Weights of a small GPT-style language model, trained from scratch on English Wikipedia.
Size: 14 layers, width 128, 4 heads of 32, MLP 512 GeGLU, vocabulary 1024, 3.8M parameters.
Training: a variant of Adam for these matrices, 156M tokens, 13007 steps.
Each number is 500 + 40 x the weight over its row's rms, rounded and kept within 0 to 999. Layers, rows and columns count from 0. Numbers have three digits each. The size before them is the row's rms in percent of the matrix's.

# layer 4 MLP up, 512x128, rms 0.148, rows 200-391, columns 0-31
105:475489549460553478493544522593513494490503515463474488521559503481459549581520454568468480471497
094:478559582467542491599478481495416470540513483509509540434478494538518545517553504456538461470524
085:479447532564544494459492479477427500506496524535491478508512566429478455492500492412448495568454
091:492502472483459587458494523506458440479471505532517471487503469514525569521472496457520528484445
092:471432547477526563404569453521510476580507462476537487482520509483503520533508456464534530503479
101:476520498524451525560463525448552504536480497497547547531467443494502460500454488521424468510578
096:534491493491525496503488425490534480489498526507483489501445433479511479496575496460541452435477
100:505509487460551466537546549482459511509478529458523490524450495539514505504495493497505512570501
103:479601514543488510531496502511537514483447451565550501512464453565545490531509518492472531437487
107:524533457480498443517486545475528514500478505412551508481510573509483466535552442454499470469537
105:430467524512512476532549522537465511521525582554536499536494444489498412534473476544475513527451
092:479622478521549479518459563447557552518471522529568491523563457513431508475474491485561543537463
100:516465488432504449552532449546462540471557520530430565542497440417552548521435491477440500552498
096:515556469526480473431464551414408542540506539484542516495513483497544412446491429532468510486446
103:538485488535475535461506494485511438516532497511481469521500443447519576382451466519494531460495
111:439578512479518478539523468497480559533451426528472565561489534536488491545544511493491497524457
100:546487533536516470454522473438423567486470500575492504546538517523532500489537485505439408474513
104:518493536490508543433496494586470448520507522487461563500473528454480552427553436480488495510481
092:521515444460509543485468444537475554543430508488514549603480438501480470509562531461456449494409
097:470517481460549474430522439512550480518486523463488515546414496449542473475476443573463529523474
100:492457471473454543564592538477563418563539505540495427549536497486543457509491456469467483491491
090:465430448550531500457513380477541531520501497524500499482512456473435488544456527496487524465507
104:471417498520504463496473445526498509515468552486481453552439450438534537440462538536480534525497
086:480453453435458495465540452514504543554501511477512477527460490488530455494472464554474516488481
103:524482489516521555488513492558515515526412510484510491490496482479469496531535439509544526536537
107:516413492550528498515629466496551504517475512481462449579514528496524493478525508491524567600498
079:457448496502518464471521457505490483522503515515511550512494453524478558430505466532504502469449
111:577424542573551485561446483484542464529495468564369527489546548506496476515487446485519500490506
105:466485535468447476460481527505479463510593522544484546495467518487515440476520476484503457468486
101:493474529486517443459581508438518491477478495461477504572528556556545510510528515551435493443493
098:546505479492476512469493448554569413476502577505454566480472499461479532493466475506442540459515
123:505483475473500471572502531476470499489456530508442416450472519444511489514396430481470494566491
099:469501472518482419565539575499476441542445542493468471491442463499423497563526497497508408482498
100:509428487440490494398560520544481467505480512453482571429461520529572559483492443446540459550500
098:475491524610443543521533535460520465499489506493464549566440452516544463503479519499483510540489
096:511526580471472471420443481425543512443458486494480497443538505446500529442431476445496449605494
106:445488515453549470472530507477500502523504531454373497498471490586479470534392506537476518556528
098:478417502507494536504560516538505534566419473499528444532462498520547447468458506522528430558477
095:530490447477524544500513484538529507491503506524489464464458559450571544449499530485504466520534
105:499517554541497416481473453489433590469464468497516560599506503543490462526582528495491478508533
096:483522551624506506534481467541534558563472505522538535494504546488494493555490449524523509492504
092:449408524508513537491479543485552529492507467451500498419484527518482465507449514463481515474559
101:472513425521495483491489531465454456523525520500469549450440476478503504538537559592508535472473
092:459478497484463481449561492454493514495529536522555446501457462463552499508453434459452488541514
097:457488487509497567477427521504506507481465522485509483521567548494512490525429444479446498528530
102:500568461530476457467552426462505422528490537504458532482469558542499446417509529460492455516507
110:545479519559562461460485436437422457495482497543469532557460506509484467471531515474401477562444
095:539495523495515465479433442519534532439475557522529410499577469505565523463488458481491454580469
093:502469450498526543500490536567505534563436593513539483437432526452512529486463513556443551522504
113:495546577417490418494532432513509471523418488497456547488488470433524480506442464479499492471476
093:511500540511463546458477432512465562558547529498454514516482524548528422511565394512416549493537
102:523543458500481536503534502520445531445496565506482490541440615528424516519494459482427432564537
082:573571472461493511498526511461513483494568502548534470512464521510490508452482504428556482541550
095:508497496475512448470485453468430574551530495489457504532536462517428487494515515494381547494534
080:483456525501540553474519489469565497466579525483514515458454467496448478504494509471467546546460
083:539485493426553559545482551598489535550553420515547478462545532552503481515460494555516559509548
126:402470507487504515466550524510494469502518498527509498460469532475529457495495534489538412504528
101:488532465534559566479486504491512507564525486517520502459502494507505508518601485526509566534469
094:519506544535566448437571497490557428508445543528537462538522490500498469417532459482498450469517
104:459503469510459462444515567489476500515482511526530479550431501448484581492446554475514485492487
101:473495494555455491557472509413467560475521535523458481492521501534572541509522541443476505522417
102:451550587516556531460519495477587379520437523460485438492532526496477427480538505468543586435473
101:507473562533470483473525428483520566476462509605542552496524578506446550474520516453486559497581
099:460416478498513507548493496469522536495484551451557496509493557503565452542472566492497475475488
091:495511441528569462465453449501505492584478513478492484475513487533442488553518546470526507573533
102:522492526426561533485486577514476484585549480506532483447511510555495439457520539465491507549503
096:533515482611453466468551526536558593483426466511484481543525456467456526476489500530539495532505
115:525519537508510563443590428524534518584456480508498455536462460526450473479448465537506552484481
111:464517501489439555503456496448458423492412475532491498501483554536476509451561463437537468480485
102:451505484550520498496557488558466497486499488564511459496443500526479506538494467402487420525487
093:518487523471493487506521478426477531526474505534488464558496398537507485511561483505490458515560
108:566508480449440473493470482529487535557456472502478526497516454518514437519576473500460551467484
100:467516478484499535573495447526474482522501524454461500476536500544478479516534517504586473465551
104:521480495487503481516545515520457449539495547507435426438519599527485523507455478491520549546502
094:512492471551453592554570437514565534479471500478555513515446467549517456481478536457457576490514
117:497475454562596561431450463549510519535455514525457527473523493541562523445523543475452571494506
093:499544492504469526466500397478508481541485510536527498481469446505567488492502491553459486450480
095:576489463528506507509498467511488510531519542497514378469484437466493504470507515510510493545531
105:454496475517504533529457548484542523502410514433526534432583538518516473519473503493468568514482
117:461426552498509468549529446516465508495457473468439470480515504478506551568481518466463441503543
100:527469471494478559494462458488458492485474473508526477558506505485422468449584484553506474446499
099:502486548544583536524482528458537460508543440528567536487496537482529459464501522468484520507535
093:475492525507466490468522482446480448460454536500560443527531536501445468500488537371550479548524
081:512521462463559560497485476479514503490489453489504474521566527461400504519500507543488551453453
090:508423506477453480506543550463498465512495481496490468434510571517497488476480559501522466556493
112:519498478521487500441559439491538424513591483511474491494543506495565446578548499525558510524568
086:529425529442526548562532464493559540527442466453458528455404503496491502452423494455543452544469
098:460555489462487570477483520437494533479478531490516547545507553455527574544527443425428427499574
109:476529478434465502524449476515420577487485466559474535543535463479546499501519561502437502494474
116:463476559531484496515500514529498548518518490433556494543488443564455462563471548492520569466551
109:496537482491534419391473434457506515563515459532486521464537488534517455432511495480499448579577
094:529473541535434501456477502492478378501560467553490452504492498456560470471588571534495530487518
098:547470457479553499537487497517482492537486539517574510509448495479467531468537542486470520527520
109:480552526467419536530548494515525500505487537494438538463539562539502493506512502465498447485610
105:450536494463463544483480483588533558501504487520538465484435564511494550528481521499459512503573
111:469494533489500437457477514451489487499501512457471543492529482561502503493511443474505514535507
095:514509534497535490570507475503555499552516426464541504492512493529450483481485491521580575533496
119:496465490533435575470545479514503499559561496497472463550510542491494525485439566442573522456551
102:527458526493461439524500520502452513439481532454549468460476485504584475525496550489523534551546
091:559546473507498542566583500467465486568468448518487504507382483544512551513540489517486463469515
087:458449480451437553397557454518529563458449512547508542444482529475579568529441534561513461493521
106:455475470485526422499482416472526438532511496465497554446445459541489465505499557467473522531537
096:561471459482511488485525486569419489501487474492546470493586498538544544517555499539517537483463
115:546478459456552540553486552506459450533491480464473487432460467501465481464555547522557515462543
103:570540510479511509573517459474508549538515463520526495593501495433534497550497532493548471460495
080:514459613483560477486450641519492450505489520491524459489520547586522495553486487439493470543479
102:495512553494555519520505513437524508470425528477484483500566512533573445523479478562534475437472
098:520505465498476439567448496489499548525485526536542530502471533527583501498492527497500477508532
102:574499441550471518504479538528541419506556446373468505512565486534484530564526544531501555462483
103:455482501553491499495465475504447507512515532581484521449425530511517497451452457447455531526483
103:539433570505471555578590551539564468492550531505523486487432516437557579474470524474440512504527
101:549498535480504532525533442537540467515536513513589549500537486528571553489537514499488547554499
077:484525443531481513451518527505463434470501470527566466525532470592503500504518491465433494467505
095:477524504440453498465505508517491496539533474475478463507505531517389475498482508567535593429569
102:474521468459464440533501536527543380475462530502524451475475462508523513554467491549501500487460
093:422572537599531496479539473407576474485461531489495490500450533476545504529468472486481502575539
111:477479522514538558475500518478474544521537516511425374496520470450481486442478469498456554569533
098:501483453472504466490503555411511495535543512484494479492605489505459529496445488492541492484507
108:475515498474450476487489485415511480479498530467421528412532531399462516499570477524518475552520
101:468546506485476504436517445497510481498575571455525557462572482521544491515526544483516504405513
115:459516535510496533492514519554498485556450460492548422500478471445559552572607493481542511433492
098:542531475483508497496497499435440396527507505508555540514520476530507462496527397483518451540556
100:535538456495523516395409540471477417582526526516503468465492538468475490495505424454535493522465
099:494485557488475449477497485464494458468519486571487524511491533498538446448527519538506557515479
091:503563551499489552465564510562472509435529537498509481426488528406444444439544397489476534498525
089:539533534432454513479526436447492544500519466484584582562533510547502493456488490493487492530543
109:467477506534425523449488503498492534492477536421496489552485481437491611487439606570474549502466
095:551521526561502540461468499501508519559435561494524531513514491524460484500537528534463509571529
099:478497536511476479418451452492523592443462454472474527414502513506459515493472489468487531526444
102:557549482446510507481548559551495518502447576551472502533490521466510439519495401546511481473527
099:489486464548534575494518534472460489464459571550465501496465509580467485542505474460534440477503
080:475446500485440557484516469504563507518489461493435446552448511452506497536539482496458461495554
108:477487462478501433509525592516509509549513438491537426524509539463498482470459491481464514539500
102:513544469523580531450433499475496472520565493478505538513496471527465552402517517561450435553430
086:567551521473595470484539520493410524500478449507536509506521457559496494428465558556459491470519
093:575482520484490507464436483441481549559503460445579571545491531511516476516467500436470419451487
099:484484484504497550503606534561500505513495495480452446479491478474488469515562494476480507449521
103:501496461535494516530513473431470466404520564518560503535488537453484475431544500441548440544496
093:500516402443442526491592575494485441500450500507548469514521574579473442500494510511478487459585
109:460482571551522489531622484532483511494425562542482544460490513445475488516521497538480475500505
095:487558528521527605500435498465542506457533502570444570491590536551522507470458440487532489513465
106:519588459498543485462462490483497511514627507503511495419464455512529506457515491505533519462455
106:538493548499475503492574480489505455492465477466520506499471489510496509522544532499475477515532
107:528397429510456529489508500490468528488464474505435483465486465472480424444515561473443438559505
098:578457521537492528435493541581400530522516512500467523456551520468448571507556514560436521455478
108:537470477491520536452443450507477520510492444501511510520510520555449560537533386522547548505554
091:479565520530589509427525495476460482497529458486539542517505522502482462507495508486573505410529
101:475506446503492506518546466535422553547584554548568529541459419495517514432537461519570551488437
100:418428529434481566538482481534497493463491479468488570582481512527477539571542533485470549497508
088:506594495538533493496456509514483438497458558509506473437492476435495468527542553434518497547489
110:524490494488505454426581469512529424471465490448477535479395529505542517481504537543454571499479
080:460500572522402510525501413493542446534493527538525468527502480472510464515463476397489428524518
104:550471495475557494478482503428451502519476498487527476547543485569533521517590474509518521485497
095:497522475486473463475490532451507506457601487491475559557477518529485501477503505464503394507414
101:570576439530477516491464494491559585445530455454504544511461480531507478501525536556616535537468
090:484540481510476479458483454489478480543474544480448499489549451485546521476436463557528455446482
102:592554491480553528566519508463463432452500474562521540509511503487507462425500521567469564543530
105:459512564552472476409488548494492472497579539513537498509576574528485451473520417537566527566533
110:481559527415537572522513550442446502462478480478510480580478484426525523517550490487573505451497
090:473494482481436498523461514507480498474455564523536564406535572594525529509512486560419539486531
102:459561546511519486523545499497450510505550524467442439519496574529524498462550489469448534509493
094:485502495575503524451501521599483533492460457537474531553462510453487481396484522540486493593453
091:453476494534480417529539511533455513478463531500464488541494503423538495570486419520408488502485
127:491512491543509543422520515487633464579501482487440399519427519543447551490459567499472510483547
103:499505541571411497532472466548567428529489511528457505454461450488549496508501443525497576612565
111:520550478412471402523516544542489538526535469436507500493459450495504503510519518561540545466465
109:497468507499507500483502478596492447452529461411506550508553458442518426494475506494472592460476
108:500540555450445583401550429487526485520518502575454466480492497504486446458520541508506478486497
092:442480502495519490508591509506428452507495429511496457505490464511472455553476492544482503466554
105:442436528623490544489527499521508429578535487507499546487510495561434551472561450467473481494393
116:422516557530505509515432545449525559468578523597551558510521481526519475503507488468504599498512
101:466483534466531527524468441517532510505531466527513528501446422472483575483523514462480524529440
109:485518507515523546509470456486387503549494517480486511524477510517577474477498453537517563508541
093:461421498477500454473516518546523546477534446484504516525519469514462518475456539458459491487552
106:538446487520536432613523566493515513480524416432429456458420500454458541562472553506516471503452
092:515519516512477507483508513440530565553440592535439493524500514500538544426484503538556523486431
106:547595544415487520441513502495430493527521539567539555485484426522545503519461464480535550468542
098:447439500491521506562467483505482486554500551539508515498456456484550512503457458491492547562483
096:460576453548443476530503488537477479502464524506473490492513490514502489535511494477494476438460
102:531518521539452481461517509504537548540444509470511587482526494421543527484452535419513479422512
096:501460549525460488555571457518543484512492530442469513433429480455575529477447540511474450495554
120:480476479495539545565499442509497524503412496491465553541412488446517477520507516445568454508408
095:540489432493510478533498518449555460538496535570491450490466528484504558482512546500553489536572
105:393532536438509514495459493451427455476559504569555528500553481470506497493533448482376515539452
101:519530482580489531532510456600517509543498492504479519523488453473496527530528461507426489555511
101:439445566491507486453551495515429523514556533525516468537522509467528482565428504506440555454433
100:475484453467422546455482467512477508565516443472454552448547480526546564524477519598502463470537
120:438492517528521490493528531478550489516486557480414525493447465537496547459470524509549441525518
105:477415414477503478517452441517476502585464479456580551499529462488566531525523480465488485450472
104:487461462545504456412511438536549476468514467430524555510405557470517446464482522487565502495508
100:546467495465504489498497510504455508440444520510493596489457437514542555476525528546550504481430
099:488542482568477537475533444517472509464528511501460523452590497483531449516433482430545464502546